python train.py --norm_place="pre" --bias="none" --decay_fraction=0.874
Each number is 200 + 20 x the weight over its row's rms, rounded and kept within 0 to 999. Layers, rows and columns count from 0. The size before them is the row's rms in percent of the matrix's.

# layer 5 MLP up, 512x128, rms 0.21, rows 205-259, columns 64-127
087,203,192,194,202,219,193,169,216,189,192,237,210,212,169,184,202,192,214,212,194,211,212,155,227,170,216,199,227,215,209,203,191,194,194,192,170,234,177,178,194,203,224,242,200,220,154,175,225,188,189,190,206,210,202,204,202,226,176,160,168,191,195,209,219
101,196,202,196,200,185,232,240,195,205,195,181,176,223,205,215,221,176,202,215,225,198,161,209,185,174,193,186,220,165,249,175,214,188,208,201,174,224,185,205,183,204,187,178,175,217,198,189,216,231,209,214,203,213,182,175,180,228,206,160,190,233,221,189,214
108,199,216,221,188,214,183,204,178,146,186,215,210,224,187,182,222,180,211,184,222,196,173,200,206,194,216,174,205,214,225,222,169,210,201,207,204,160,120,179,193,217,197,169,202,195,198,196,211,209,182,208,207,250,185,207,202,197,164,216,207,201,198,181,197
099,181,202,205,153,212,222,213,175,191,190,174,203,176,186,219,199,204,248,200,199,182,236,242,188,175,239,188,225,202,212,214,219,217,189,216,194,198,177,191,209,182,210,150,174,259,220,171,202,206,201,165,205,175,204,175,195,217,213,184,205,217,221,179,191
100,203,230,220,203,215,157,222,195,234,181,168,194,151,193,189,232,199,220,224,195,189,187,192,174,201,172,192,211,165,206,204,210,189,233,231,183,193,199,210,228,165,194,196,200,224,227,206,214,201,217,180,214,212,167,185,167,224,207,201,204,188,211,198,144
095,185,194,206,189,216,172,197,182,194,201,197,169,201,214,176,208,207,257,193,191,208,194,220,183,189,189,224,204,177,177,187,199,170,196,171,188,186,214,214,213,203,210,225,207,207,229,185,188,136,209,213,202,187,204,182,192,198,171,233,187,186,229,170,191
098,169,195,213,223,201,166,183,227,198,160,240,207,198,217,254,182,214,192,167,202,213,238,183,212,195,188,197,194,178,241,197,214,235,199,180,205,209,205,182,226,213,169,191,183,208,204,211,234,190,216,177,208,208,210,208,207,188,213,206,190,204,211,215,226
108,185,163,210,180,201,212,196,181,218,199,228,176,212,190,251,171,179,186,235,192,173,215,168,201,201,214,218,214,179,151,162,171,189,210,188,236,186,219,213,186,227,215,196,230,180,175,241,193,210,163,151,222,187,200,188,219,167,201,211,185,204,203,194,203
101,215,203,176,202,196,223,216,211,247,198,162,225,175,205,178,194,188,200,237,212,179,158,195,193,203,173,212,238,212,249,219,197,207,198,184,191,197,193,178,202,167,178,183,205,233,196,176,198,198,182,192,216,245,172,194,219,182,183,193,202,208,181,213,182
101,204,179,183,207,183,197,192,222,183,218,197,196,233,188,203,218,188,216,237,234,203,208,192,249,188,169,233,211,162,202,214,211,215,182,233,173,251,166,202,188,179,190,199,192,209,204,174,208,218,201,198,245,230,205,213,221,199,182,231,186,202,181,187,209
104,175,184,211,240,228,195,204,153,226,170,185,221,206,215,200,214,192,181,211,214,144,190,217,199,209,218,213,192,243,186,211,181,199,166,188,187,225,198,175,176,202,215,186,202,228,196,186,221,192,174,171,209,219,206,203,211,203,199,204,219,194,185,217,214
106,258,192,197,198,212,203,197,215,203,191,208,191,201,211,176,219,164,194,196,205,209,185,199,210,222,188,189,212,225,183,190,186,226,218,223,191,203,230,223,202,219,198,246,194,222,195,191,219,181,194,203,218,227,191,200,210,215,207,159,187,195,166,184,231
114,182,175,176,206,208,181,203,177,204,194,178,179,195,223,168,196,215,165,220,218,226,186,173,204,205,181,200,200,176,203,200,204,197,181,189,202,188,180,172,181,223,198,188,214,184,194,172,229,212,220,242,225,204,214,242,201,216,177,203,181,178,204,207,207
113,193,207,196,186,216,171,209,206,177,187,214,168,204,208,211,203,167,193,205,246,178,214,208,196,197,214,245,201,208,213,203,207,212,182,184,199,203,209,198,194,171,188,192,213,161,238,192,211,176,169,214,180,184,210,183,169,223,210,194,215,198,193,223,159
108,177,229,174,242,168,161,198,188,210,243,171,231,189,221,177,210,194,224,244,174,180,225,249,212,220,219,212,178,176,207,208,174,201,209,203,175,194,210,206,183,199,176,171,189,190,181,215,214,183,201,185,206,196,200,221,201,195,181,201,176,200,210,196,186
106,201,205,204,168,172,189,187,183,213,170,215,170,163,189,197,199,212,227,203,203,207,202,219,225,217,221,223,190,181,184,222,217,230,217,209,183,189,205,187,185,189,186,193,233,213,207,211,192,143,165,195,219,214,209,178,251,214,197,194,204,202,181,188,190
111,205,178,208,227,206,222,207,214,239,219,221,219,213,240,208,200,192,203,203,178,162,184,224,202,202,206,208,197,196,185,186,222,166,196,173,185,196,197,197,188,189,188,194,185,221,207,197,216,203,206,186,179,155,210,160,195,162,205,216,192,216,191,253,241
100,183,176,228,182,228,207,174,202,143,195,187,181,194,207,215,184,172,153,202,204,206,203,216,200,217,240,198,206,217,215,199,196,223,200,183,204,178,196,225,191,218,241,210,187,162,211,206,183,182,178,194,199,191,189,206,217,224,222,218,179,180,212,204,160
119,205,210,211,218,174,204,206,210,228,187,207,227,186,245,219,255,208,211,187,223,201,200,199,206,191,210,186,164,205,204,211,200,158,188,191,194,242,190,208,198,194,222,199,181,190,184,211,201,192,179,182,168,209,197,206,191,251,198,191,190,201,210,192,195
106,169,187,209,227,211,228,178,225,218,220,182,153,186,202,214,191,185,191,188,170,187,180,196,201,210,195,182,184,227,192,216,207,192,205,180,230,218,230,159,195,241,210,208,208,184,201,178,228,213,220,173,252,204,194,195,180,173,245,164,218,220,208,177,177
096,174,229,203,212,211,229,221,178,214,226,208,234,155,219,214,202,232,182,220,218,236,196,170,203,190,216,160,236,231,190,214,223,186,174,170,189,193,165,202,179,187,236,174,241,217,200,210,183,200,200,216,170,186,213,198,199,182,207,184,191,163,184,184,206
095,219,133,214,242,225,177,194,231,212,183,199,217,195,213,178,229,200,228,181,235,199,202,198,215,188,196,176,192,181,204,174,203,164,219,207,202,201,202,194,183,182,216,199,229,189,206,194,213,192,176,207,185,184,215,207,177,217,201,227,205,180,174,206,194
100,190,189,170,179,155,191,163,184,159,212,218,220,206,221,189,181,210,191,221,187,181,211,197,222,230,144,179,193,212,205,195,231,213,214,220,182,187,223,221,234,226,196,182,213,213,182,193,216,209,190,178,193,207,207,205,224,239,177,208,235,213,204,193,195
100,214,200,191,231,218,196,218,198,195,217,192,167,160,207,163,215,194,202,195,169,160,200,181,183,203,192,188,216,228,201,203,186,174,230,229,211,199,178,186,197,195,186,190,193,181,195,219,195,216,173,183,212,185,180,210,184,179,190,172,169,188,210,190,216
104,191,165,206,254,161,200,226,191,196,197,174,191,211,227,174,217,187,189,157,191,192,214,189,175,196,204,249,211,214,193,203,228,189,218,218,209,194,204,199,210,187,201,168,176,182,227,189,229,204,185,210,225,213,207,185,177,160,234,214,195,193,191,203,193
114,214,168,209,191,203,186,190,207,188,194,184,186,219,167,199,194,208,216,250,214,176,186,186,208,234,214,205,220,203,212,184,161,173,225,205,189,180,183,225,211,210,223,178,233,224,187,207,190,158,209,203,222,193,184,207,174,193,205,224,221,158,198,203,242
107,177,191,212,186,183,215,204,237,212,242,197,230,193,212,185,163,220,204,221,179,193,219,199,192,216,232,203,191,216,219,197,190,163,234,194,196,189,181,200,222,214,157,196,215,217,209,189,206,186,211,205,211,192,193,216,181,153,194,188,195,205,227,180,206
100,197,225,178,200,193,182,201,224,188,208,177,220,211,195,198,200,169,224,202,217,207,181,183,201,177,200,171,164,225,167,216,165,138,185,223,162,205,213,189,211,210,185,200,180,228,207,216,222,184,189,196,174,213,199,188,197,190,223,233,193,221,198,186,209
090,204,192,218,196,240,195,199,183,193,218,212,191,164,178,236,208,210,181,197,202,199,191,197,196,205,172,159,189,169,201,180,195,216,179,231,222,162,192,222,179,214,172,177,195,202,225,228,219,152,226,190,210,219,198,212,155,200,215,182,188,194,205,180,204
104,199,195,225,208,244,200,188,225,218,219,183,200,186,196,204,212,205,199,219,190,186,196,191,215,192,176,174,208,197,135,219,233,200,193,210,209,213,189,206,185,189,209,166,224,176,234,156,206,173,196,250,197,190,155,200,193,227,196,199,189,196,186,233,200
101,177,192,203,189,171,217,210,196,186,266,200,186,201,216,196,184,175,196,211,223,162,147,207,190,177,206,180,178,189,203,229,207,188,183,201,214,229,179,198,222,176,236,202,226,191,183,201,179,199,192,232,189,194,226,226,188,190,206,219,232,188,203,191,215
097,200,177,226,215,194,198,212,248,214,198,177,190,191,181,203,190,240,186,219,242,177,213,218,193,170,200,234,157,211,207,232,160,190,181,240,219,250,197,203,227,198,190,192,212,197,212,207,198,204,201,193,208,182,171,180,211,224,174,191,192,200,194,216,195
103,223,155,190,186,199,176,201,186,238,156,202,200,196,183,181,174,235,225,196,203,180,193,222,214,191,177,189,184,217,201,191,192,206,229,205,170,209,198,192,206,197,197,244,208,229,197,168,229,179,177,198,200,210,174,174,200,202,216,178,184,214,181,221,228
107,221,203,196,219,215,194,192,171,208,213,192,211,189,226,182,233,206,184,216,214,176,201,204,191,207,229,223,188,204,203,185,250,203,220,183,240,206,200,184,196,177,251,198,217,166,187,190,240,212,184,204,218,185,186,180,231,215,167,250,205,197,179,210,212
108,184,201,198,213,246,189,209,184,199,182,181,187,222,224,163,223,193,195,213,216,179,219,183,208,187,191,207,199,170,175,165,210,184,172,198,221,214,194,189,192,201,223,160,226,184,218,183,244,210,198,177,195,223,218,145,201,167,192,217,216,229,202,214,190
107,187,183,199,178,205,171,199,217,212,151,145,181,180,202,198,213,207,198,207,209,165,178,209,177,217,191,230,184,198,197,204,203,224,204,212,223,181,232,198,203,203,205,219,156,221,190,199,230,197,191,202,182,212,202,190,238,235,219,161,204,177,186,209,163
102,193,221,157,223,202,205,193,226,171,237,206,224,191,208,188,170,162,238,205,267,171,170,205,203,197,180,202,208,177,168,174,212,198,198,221,222,203,192,159,206,214,183,185,174,186,177,218,212,209,215,196,211,214,155,219,231,205,215,203,228,212,199,218,212
094,176,171,209,191,208,214,179,205,185,204,225,186,218,191,197,159,225,213,215,195,197,169,227,190,204,239,178,230,224,177,205,234,246,226,204,197,194,192,191,192,227,236,190,231,217,189,164,234,178,207,177,241,209,207,203,165,211,208,173,182,231,234,194,180
092,176,175,218,212,220,191,193,222,209,219,201,200,188,212,201,187,236,202,181,163,195,204,199,219,215,199,205,238,228,245,224,175,202,201,180,192,227,214,201,187,211,216,227,220,193,176,188,238,202,205,208,195,183,214,194,157,166,191,194,168,171,152,197,191
089,171,207,171,172,213,213,222,214,210,183,203,184,198,185,183,208,208,234,224,239,162,190,193,209,225,183,211,196,223,172,198,177,225,207,187,193,203,214,201,199,179,200,159,153,179,216,189,192,153,185,243,190,216,225,205,197,210,171,200,196,196,167,235,211
094,188,219,222,174,193,175,206,203,223,172,198,185,209,198,207,195,166,191,198,205,177,210,195,205,201,209,175,179,205,231,215,207,194,220,207,197,265,203,213,214,214,196,211,180,181,180,188,161,196,193,242,202,184,211,198,226,185,166,188,173,186,194,169,216
101,193,213,182,191,196,175,165,185,152,200,212,212,181,187,257,191,180,195,196,221,207,223,218,177,184,232,214,212,221,193,242,220,205,159,199,197,206,189,164,168,228,196,212,207,196,195,164,204,218,199,232,196,243,208,172,243,235,193,204,203,211,217,167,231
094,193,223,218,208,202,244,209,172,216,208,210,179,189,232,210,229,151,196,194,200,181,194,189,194,207,219,211,212,219,170,191,177,197,222,192,205,193,195,174,184,182,167,180,173,165,177,196,230,202,195,145,178,212,215,167,166,204,194,213,202,209,193,180,191
106,217,208,190,207,177,171,178,188,180,214,143,208,186,193,192,219,208,228,213,201,212,208,200,213,203,235,201,196,226,207,187,198,214,185,211,201,234,198,220,222,149,212,175,228,233,180,190,196,217,160,233,218,185,232,172,217,182,176,211,200,170,196,200,231
101,229,198,240,191,164,195,240,226,199,185,191,183,193,198,223,224,212,181,183,173,200,203,223,197,207,174,200,199,228,204,162,183,210,187,170,216,188,182,190,200,186,224,192,191,216,215,246,205,177,232,192,223,201,215,187,242,204,194,207,194,198,209,221,251
100,201,163,223,149,168,203,174,218,198,185,201,190,172,203,228,219,196,206,229,206,200,190,184,201,224,189,193,192,220,209,178,199,167,212,195,222,212,207,194,208,188,195,232,218,207,218,242,206,216,191,210,192,212,167,182,177,182,197,204,194,214,219,193,156
098,217,202,180,230,156,190,221,195,241,183,167,181,186,201,216,229,202,216,191,194,203,197,189,169,203,210,173,207,204,188,216,188,210,195,241,232,166,187,185,204,211,200,180,197,225,190,150,209,172,205,239,215,186,224,206,206,209,244,204,197,169,188,212,215
091,186,208,239,234,204,219,207,155,198,232,191,214,212,179,210,190,198,234,197,194,178,169,241,212,191,206,185,207,211,202,182,171,190,204,221,175,140,208,231,213,187,196,177,205,204,223,210,211,221,179,190,168,194,196,235,190,189,204,169,178,196,195,179,205
110,207,188,219,213,183,184,171,198,208,198,196,199,218,185,183,182,207,197,165,205,191,175,191,176,207,181,184,198,211,183,195,197,183,262,216,210,191,155,244,183,214,220,187,234,171,194,199,220,167,224,184,218,217,194,193,193,186,190,193,225,202,221,220,178
073,191,214,190,199,182,215,188,167,185,193,232,188,185,214,182,200,207,207,189,222,162,217,224,204,191,154,194,219,197,190,208,172,155,189,182,193,197,180,194,221,174,206,189,185,182,264,184,205,202,201,231,193,172,195,209,204,183,222,203,197,189,210,181,220
097,214,186,175,197,178,167,201,201,230,227,203,195,232,198,212,212,165,220,199,189,189,209,185,205,226,174,227,219,175,203,183,218,199,192,194,202,216,187,174,219,207,193,206,213,187,190,209,215,171,187,172,245,185,193,199,220,180,215,213,208,214,201,192,227
105,158,198,188,215,174,187,145,213,173,201,212,197,213,191,178,162,199,170,192,204,175,238,235,225,209,205,203,193,210,195,212,230,198,177,188,221,199,211,208,183,203,199,205,226,194,167,216,213,194,161,204,208,172,204,205,237,214,174,176,177,205,213,166,223
093,227,207,216,193,199,209,182,238,213,185,188,202,210,197,164,172,209,187,155,193,203,190,206,205,196,173,189,179,227,189,205,229,216,215,193,191,209,230,264,217,196,190,196,199,266,197,197,187,211,210,191,194,253,183,195,217,207,199,211,216,176,189,206,203
094,218,177,192,213,192,241,222,230,208,216,170,199,185,232,185,214,174,166,212,207,206,186,249,209,202,226,198,218,197,166,186,156,197,178,237,193,222,174,188,203,199,236,192,196,220,200,206,204,189,167,211,196,204,216,216,182,228,201,173,174,230,198,205,177
088,232,209,239,170,187,184,229,166,208,178,219,219,184,211,192,195,208,202,201,198,220,227,166,204,191,204,192,205,204,220,186,192,187,190,195,191,239,195,172,187,194,187,212,187,181,187,190,194,197,238,206,183,200,197,218,191,213,191,207,187,200,174,188,210
# layer 5 MLP down (transposed), 512x128, rms 0.214, rows 205-258, columns 64-127
094,203,216,211,175,200,180,187,212,199,247,199,207,199,175,190,216,207,216,173,203,221,215,202,164,201,173,226,220,217,182,179,205,189,195,230,196,210,207,214,200,194,184,309,208,218,220,208,213,201,222,227,229,220,205,192,211,230,207,195,182,178,215,196,204
108,218,208,216,216,200,169,169,201,182,159,189,202,179,220,201,201,199,199,188,191,176,177,202,203,227,244,242,214,176,151,198,210,227,194,202,202,190,203,196,227,201,159,197,214,219,210,231,186,211,202,197,188,190,206,174,233,220,231,193,186,203,190,186,161
105,229,199,203,201,189,182,191,221,193,226,178,182,185,211,158,224,201,175,139,190,216,170,188,191,208,204,206,215,191,183,175,182,176,196,208,218,201,219,206,219,202,214,202,214,202,199,186,192,243,181,238,207,208,186,202,194,199,191,198,189,207,193,214,217
098,211,206,179,198,191,207,215,202,238,188,203,218,201,200,189,222,208,198,186,218,184,209,194,210,211,198,200,190,196,249,204,215,197,196,206,215,173,208,181,192,215,165,204,203,238,194,195,182,194,204,195,217,204,204,216,190,141,220,194,199,182,203,184,192
102,202,185,214,248,189,243,185,170,194,185,212,206,211,191,186,211,179,203,175,179,191,199,242,175,195,196,211,206,221,225,233,199,211,188,240,189,187,170,200,223,216,213,206,233,217,209,166,188,196,169,212,175,208,213,186,235,206,206,231,224,212,218,265,154
092,203,204,214,199,227,190,186,198,201,202,205,204,214,225,202,221,217,186,250,181,198,172,202,235,206,211,206,188,178,219,189,170,191,196,224,193,218,193,200,185,154,208,212,202,175,206,197,209,209,181,200,203,234,205,206,179,235,215,200,206,231,187,192,171
108,189,195,214,192,207,175,194,137,187,197,189,234,191,223,177,196,198,194,181,189,217,198,183,214,189,227,196,199,146,148,191,198,203,187,205,200,166,235,218,212,210,194,224,198,204,197,223,184,219,201,208,186,183,200,185,180,188,218,210,191,208,186,215,208
112,182,190,215,199,193,215,226,194,206,184,180,208,208,213,212,228,175,212,198,169,177,237,183,231,225,202,225,165,177,179,218,187,210,191,214,199,190,221,155,223,230,202,211,213,170,174,213,199,249,217,204,196,156,234,195,196,193,193,208,201,185,207,167,202
103,197,166,199,204,215,177,219,198,236,190,205,206,203,190,203,182,222,193,203,193,192,206,160,222,206,223,240,180,201,176,173,203,192,198,188,185,181,193,195,214,205,207,202,209,204,161,125,178,171,191,201,201,227,188,176,231,208,175,194,220,184,228,235,204
112,203,168,204,185,216,165,204,199,210,200,221,194,223,199,196,189,219,206,169,194,211,202,246,155,220,161,244,180,196,221,205,188,202,213,205,216,220,233,239,197,193,172,187,214,215,199,192,209,208,199,182,217,239,222,181,249,228,194,201,219,199,199,245,214
111,194,207,216,209,187,197,180,188,206,169,177,162,222,203,197,214,216,158,204,210,241,221,227,178,224,160,206,186,196,212,204,217,197,206,230,218,184,192,169,210,153,245,182,157,202,201,208,218,211,165,210,186,187,208,207,211,183,187,225,195,222,201,205,217
102,187,209,212,185,213,207,184,191,185,189,210,159,206,195,225,214,184,203,185,207,188,176,202,189,187,157,204,177,200,178,168,221,210,251,230,166,223,166,208,197,214,192,225,205,228,229,193,183,210,197,229,166,195,171,213,181,216,192,184,195,227,196,196,206
129,210,208,217,235,193,196,185,209,239,215,211,205,230,188,187,241,223,160,240,176,212,164,228,212,165,193,204,170,179,236,204,188,189,210,187,181,197,195,212,191,244,214,218,213,211,213,179,228,208,221,212,210,190,187,181,222,202,162,199,217,196,176,172,207
110,222,212,197,188,197,199,221,183,197,216,249,200,199,212,206,217,189,194,148,204,190,184,196,185,170,209,215,218,185,195,204,218,201,176,230,160,186,203,189,192,188,212,182,173,188,187,191,188,205,213,208,214,198,192,177,185,222,191,165,203,209,144,208,218
117,229,203,185,200,198,174,162,204,191,233,223,212,172,227,208,182,194,188,216,163,197,179,225,192,232,193,203,196,191,203,190,217,177,225,187,170,238,205,196,159,189,217,191,214,204,182,211,212,182,207,193,189,162,205,199,226,209,183,187,169,221,222,218,246
110,177,203,184,219,173,222,199,185,202,214,157,185,206,142,192,225,206,203,209,200,198,173,185,188,207,243,216,207,209,208,160,202,166,189,152,228,210,230,187,209,188,185,219,192,205,170,194,181,214,199,209,216,197,182,194,197,203,224,193,238,201,201,191,220
116,173,230,216,169,196,177,179,225,183,218,209,186,200,224,220,202,205,179,203,140,182,221,222,199,186,252,199,216,205,206,152,146,211,218,239,188,220,198,198,217,191,202,208,207,190,206,215,194,217,181,196,181,215,228,182,233,211,195,208,226,202,202,197,226
093,207,237,203,182,206,168,195,204,214,229,178,204,183,197,184,205,212,201,215,222,159,214,158,215,178,177,243,199,183,191,170,183,211,231,219,196,206,208,186,207,201,208,203,238,207,243,208,174,183,189,225,210,191,198,211,207,149,174,176,223,208,225,198,202
103,206,199,191,191,211,194,212,199,187,206,235,170,204,199,198,188,200,196,202,193,193,204,188,199,196,200,245,244,208,208,182,167,221,239,222,154,219,173,180,195,211,206,194,204,155,224,139,169,210,214,208,177,193,208,214,207,169,206,176,179,224,172,226,212
117,250,221,207,168,225,211,234,198,205,173,199,226,207,174,173,223,203,202,171,188,169,226,201,199,192,219,196,202,192,216,150,193,224,239,192,190,172,180,189,208,197,191,190,177,189,221,180,189,183,164,214,194,232,191,162,207,169,219,167,194,209,194,182,212
090,222,226,221,219,208,179,189,203,192,232,175,198,198,247,206,225,203,201,224,189,185,165,213,182,192,230,227,209,211,217,201,214,196,201,235,216,202,203,194,195,211,190,243,166,166,230,215,184,222,182,201,165,234,174,188,209,189,229,175,230,223,212,193,202
088,201,209,178,203,219,228,201,195,194,218,206,212,204,175,208,180,220,190,199,173,193,236,207,186,173,192,197,181,244,178,202,229,177,173,201,195,217,157,238,203,196,194,235,194,205,210,197,201,199,197,205,188,198,177,177,180,192,187,207,192,220,195,213,204
109,203,208,201,218,207,213,205,235,219,200,207,200,210,176,210,196,186,198,205,211,193,192,212,222,191,187,196,215,204,214,183,200,217,214,189,180,224,219,191,169,189,210,187,196,201,248,212,189,206,203,165,170,178,215,234,177,164,230,203,222,144,217,204,212
134,196,193,189,200,189,193,231,184,179,185,191,209,232,201,213,194,202,242,201,206,201,203,220,203,217,200,226,190,231,188,169,252,182,218,205,199,188,195,226,149,186,193,201,203,189,199,182,216,214,208,196,216,212,212,193,213,184,212,234,210,172,191,247,239
106,197,242,211,204,168,235,176,200,177,195,221,159,170,187,195,189,187,154,180,192,189,242,203,183,203,246,231,188,207,230,174,218,192,219,210,198,243,205,203,200,202,203,198,214,214,189,174,211,207,183,229,204,215,238,202,211,214,201,200,207,233,170,154,197
118,203,211,181,205,186,198,239,214,211,152,203,192,195,212,230,219,188,184,211,211,213,213,178,207,192,211,214,193,200,214,173,184,217,205,225,201,209,220,167,175,180,210,212,192,196,243,156,190,217,224,225,198,214,191,179,179,198,192,203,193,233,195,180,184
118,207,210,209,161,230,245,197,202,193,161,186,221,180,172,166,219,206,188,206,151,201,197,233,192,189,168,180,180,167,205,220,206,188,204,222,188,153,196,194,233,175,186,190,238,227,220,189,222,194,208,227,197,211,167,199,204,218,191,218,225,228,217,197,198
095,207,187,205,220,187,218,190,209,190,188,229,203,225,231,202,170,223,142,192,203,194,254,201,175,224,203,185,209,197,205,187,182,187,175,173,218,225,172,210,198,232,200,165,214,200,200,198,200,199,194,204,239,200,196,205,194,220,202,188,231,186,200,212,196
092,200,188,208,197,146,198,175,215,205,217,205,208,166,193,219,207,191,177,219,212,211,196,197,224,233,213,182,220,203,174,220,236,206,223,208,211,232,225,213,200,204,215,190,180,209,192,190,193,215,200,183,197,179,197,190,207,225,184,199,240,207,231,207,264
107,192,202,226,208,189,201,160,162,202,235,223,176,234,205,205,217,190,193,184,203,183,227,175,164,201,182,180,188,212,217,217,223,178,176,213,198,208,236,190,207,226,183,207,172,204,176,232,206,235,192,215,212,232,228,206,202,190,237,193,185,185,247,213,199
105,200,176,193,182,185,151,205,203,217,240,188,210,189,199,186,224,174,201,196,200,226,226,226,204,207,196,163,191,221,209,219,219,176,179,182,213,200,166,194,202,172,166,176,207,209,200,215,222,189,218,187,150,181,197,186,192,208,185,219,207,199,185,212,209
092,206,193,189,166,194,214,220,164,208,206,205,188,173,235,245,153,201,244,205,188,215,215,210,217,219,205,194,198,179,197,180,214,196,179,203,233,200,195,227,182,193,185,179,198,172,168,208,210,220,193,225,207,203,203,205,191,204,182,201,162,239,223,201,192
101,213,192,209,218,205,190,161,208,190,182,207,199,195,199,200,222,240,169,204,222,216,177,205,227,220,194,216,194,211,202,220,211,168,165,205,221,204,208,210,207,192,197,205,205,204,192,228,184,193,211,204,214,187,203,189,183,209,209,178,214,191,202,197,182
105,220,191,232,211,230,223,212,222,234,216,203,239,182,229,199,182,198,172,192,176,192,231,221,229,184,192,203,202,185,209,210,208,198,169,193,215,188,193,191,223,188,192,150,159,206,172,215,194,206,226,215,245,212,221,189,168,178,214,164,191,216,188,187,208
111,172,179,179,207,203,243,233,165,206,187,165,195,209,189,209,203,172,190,216,211,188,221,186,172,183,206,163,221,206,226,191,229,212,225,214,191,200,184,222,190,161,191,198,221,174,199,193,205,220,197,192,204,176,219,199,220,207,142,194,181,195,215,214,174
115,214,168,221,194,225,175,197,233,193,186,171,179,240,216,217,193,188,187,201,179,198,224,203,224,195,170,202,246,193,179,230,191,209,215,179,208,140,164,225,162,197,178,206,197,199,191,209,170,177,190,210,180,181,240,203,193,176,217,204,182,216,215,213,186
117,208,239,210,208,203,172,221,171,201,218,237,194,175,206,228,233,215,208,211,197,193,171,206,220,189,199,228,198,152,180,211,201,227,257,205,198,205,210,198,175,208,230,204,199,191,207,192,214,220,200,190,170,212,197,201,202,190,167,178,186,220,194,180,199
089,203,187,217,236,234,228,203,183,195,201,197,207,243,179,205,217,215,204,171,209,186,195,263,240,215,203,211,213,183,190,217,200,182,185,202,199,207,210,198,224,217,213,213,184,220,212,227,194,184,174,197,222,218,236,206,218,190,220,197,174,177,203,193,198
096,203,240,204,200,242,186,194,158,222,226,213,202,186,219,171,203,210,206,198,204,200,212,187,196,182,208,193,221,168,171,183,212,242,207,200,174,193,166,183,176,179,206,200,198,193,215,221,204,186,196,186,203,205,184,181,203,186,166,153,206,189,183,160,178
086,203,197,183,232,200,191,172,203,226,253,162,200,180,232,219,226,205,217,187,215,212,218,220,206,219,196,201,183,212,223,166,179,192,170,134,208,248,211,206,172,191,224,206,206,171,182,185,175,201,196,229,200,173,183,181,186,199,232,200,230,212,193,199,204
093,230,186,239,196,239,217,171,193,235,211,205,207,199,229,193,203,216,197,206,205,197,190,199,217,203,198,189,213,185,222,222,199,224,228,202,211,213,167,228,203,177,181,209,189,211,237,223,217,240,163,210,207,198,163,205,181,194,198,189,169,219,172,188,203
097,200,181,184,182,188,173,178,224,183,227,211,207,207,207,196,242,193,177,178,193,199,206,186,192,194,213,203,192,183,221,211,170,186,221,204,203,176,216,205,241,187,228,180,210,155,200,190,190,215,197,199,173,222,217,253,173,191,193,197,183,240,228,184,215
096,223,160,173,188,223,217,188,178,201,224,172,222,222,195,175,179,182,172,193,218,215,204,215,278,177,201,129,232,215,212,220,181,197,202,213,192,213,222,209,226,237,197,177,179,187,204,200,206,155,189,230,197,217,216,198,196,205,187,202,201,237,188,203,207
096,197,209,188,207,223,213,199,241,207,212,162,183,190,206,206,158,165,204,190,205,176,186,202,206,185,230,227,216,195,184,191,179,233,215,234,185,195,219,213,207,204,202,190,188,193,233,194,196,171,223,187,182,185,204,192,187,205,200,186,201,171,195,203,209
101,199,194,171,207,215,202,180,204,197,188,223,178,179,158,193,215,198,177,228,209,206,176,205,226,202,230,212,183,164,222,206,199,187,189,185,168,194,198,187,187,208,178,224,221,225,202,196,189,202,194,179,200,185,213,231,149,194,213,202,211,211,214,209,213
097,206,201,205,197,205,200,208,201,167,224,195,228,227,199,225,160,197,206,184,183,168,163,201,242,173,210,156,209,191,200,207,196,197,201,193,214,184,187,203,174,217,191,211,202,201,181,190,197,172,205,211,212,150,230,221,229,211,196,197,225,217,208,210,189
100,181,236,186,246,198,183,206,207,178,217,209,192,171,190,178,209,203,191,186,214,208,215,191,238,176,231,239,235,193,229,209,178,193,178,241,190,204,204,199,186,199,208,184,187,203,231,214,222,212,189,211,163,181,173,176,168,199,214,187,223,218,188,211,223
080,222,169,168,196,193,221,192,213,184,220,223,184,179,208,180,232,179,163,182,146,197,201,215,163,172,213,240,167,214,213,217,198,160,186,183,198,234,207,198,162,209,201,181,201,181,213,186,213,212,200,206,211,217,209,189,223,181,191,214,233,224,164,193,228
110,211,185,187,200,195,195,179,187,199,212,227,211,218,166,219,205,179,210,198,198,237,198,183,185,212,204,225,237,182,220,200,198,165,231,205,207,176,191,204,234,205,182,216,176,246,181,213,196,201,228,162,219,226,190,187,238,193,239,181,207,176,214,227,203
077,214,196,209,200,205,183,220,203,171,220,180,216,193,182,189,187,190,173,211,162,228,169,184,169,179,213,238,183,195,202,176,203,227,210,244,175,187,209,173,184,200,216,187,207,202,192,211,174,226,204,172,196,231,211,225,226,183,207,210,192,208,183,219,203
093,214,213,189,211,226,161,206,227,195,182,226,208,223,193,198,158,219,206,218,183,207,240,224,201,217,186,229,188,202,179,195,172,148,185,224,249,182,191,221,209,194,203,225,219,196,170,195,214,184,227,173,171,221,206,194,206,194,203,207,229,182,186,204,180
114,205,212,203,175,198,220,223,198,190,213,198,179,191,190,195,174,218,199,189,192,173,214,173,205,180,167,158,200,206,208,189,180,202,249,223,207,179,189,191,203,168,185,140,202,207,218,185,182,227,163,184,189,186,175,212,204,220,254,179,248,222,199,215,206
098,206,172,240,205,184,214,199,176,224,221,168,199,198,191,237,207,197,185,203,201,202,218,188,168,240,195,180,241,171,173,210,188,194,203,182,196,189,197,202,199,188,185,196,208,212,194,196,227,167,214,219,224,152,211,189,180,186,189,174,204,176,208,224,189
102,186,155,186,168,207,234,217,187,168,188,185,160,210,195,199,223,184,176,191,193,179,212,191,189,241,203,167,209,196,237,217,193,200,190,222,198,216,200,162,204,222,198,171,198,195,151,245,195,191,200,181,204,219,200,200,205,227,213,211,209,214,197,211,224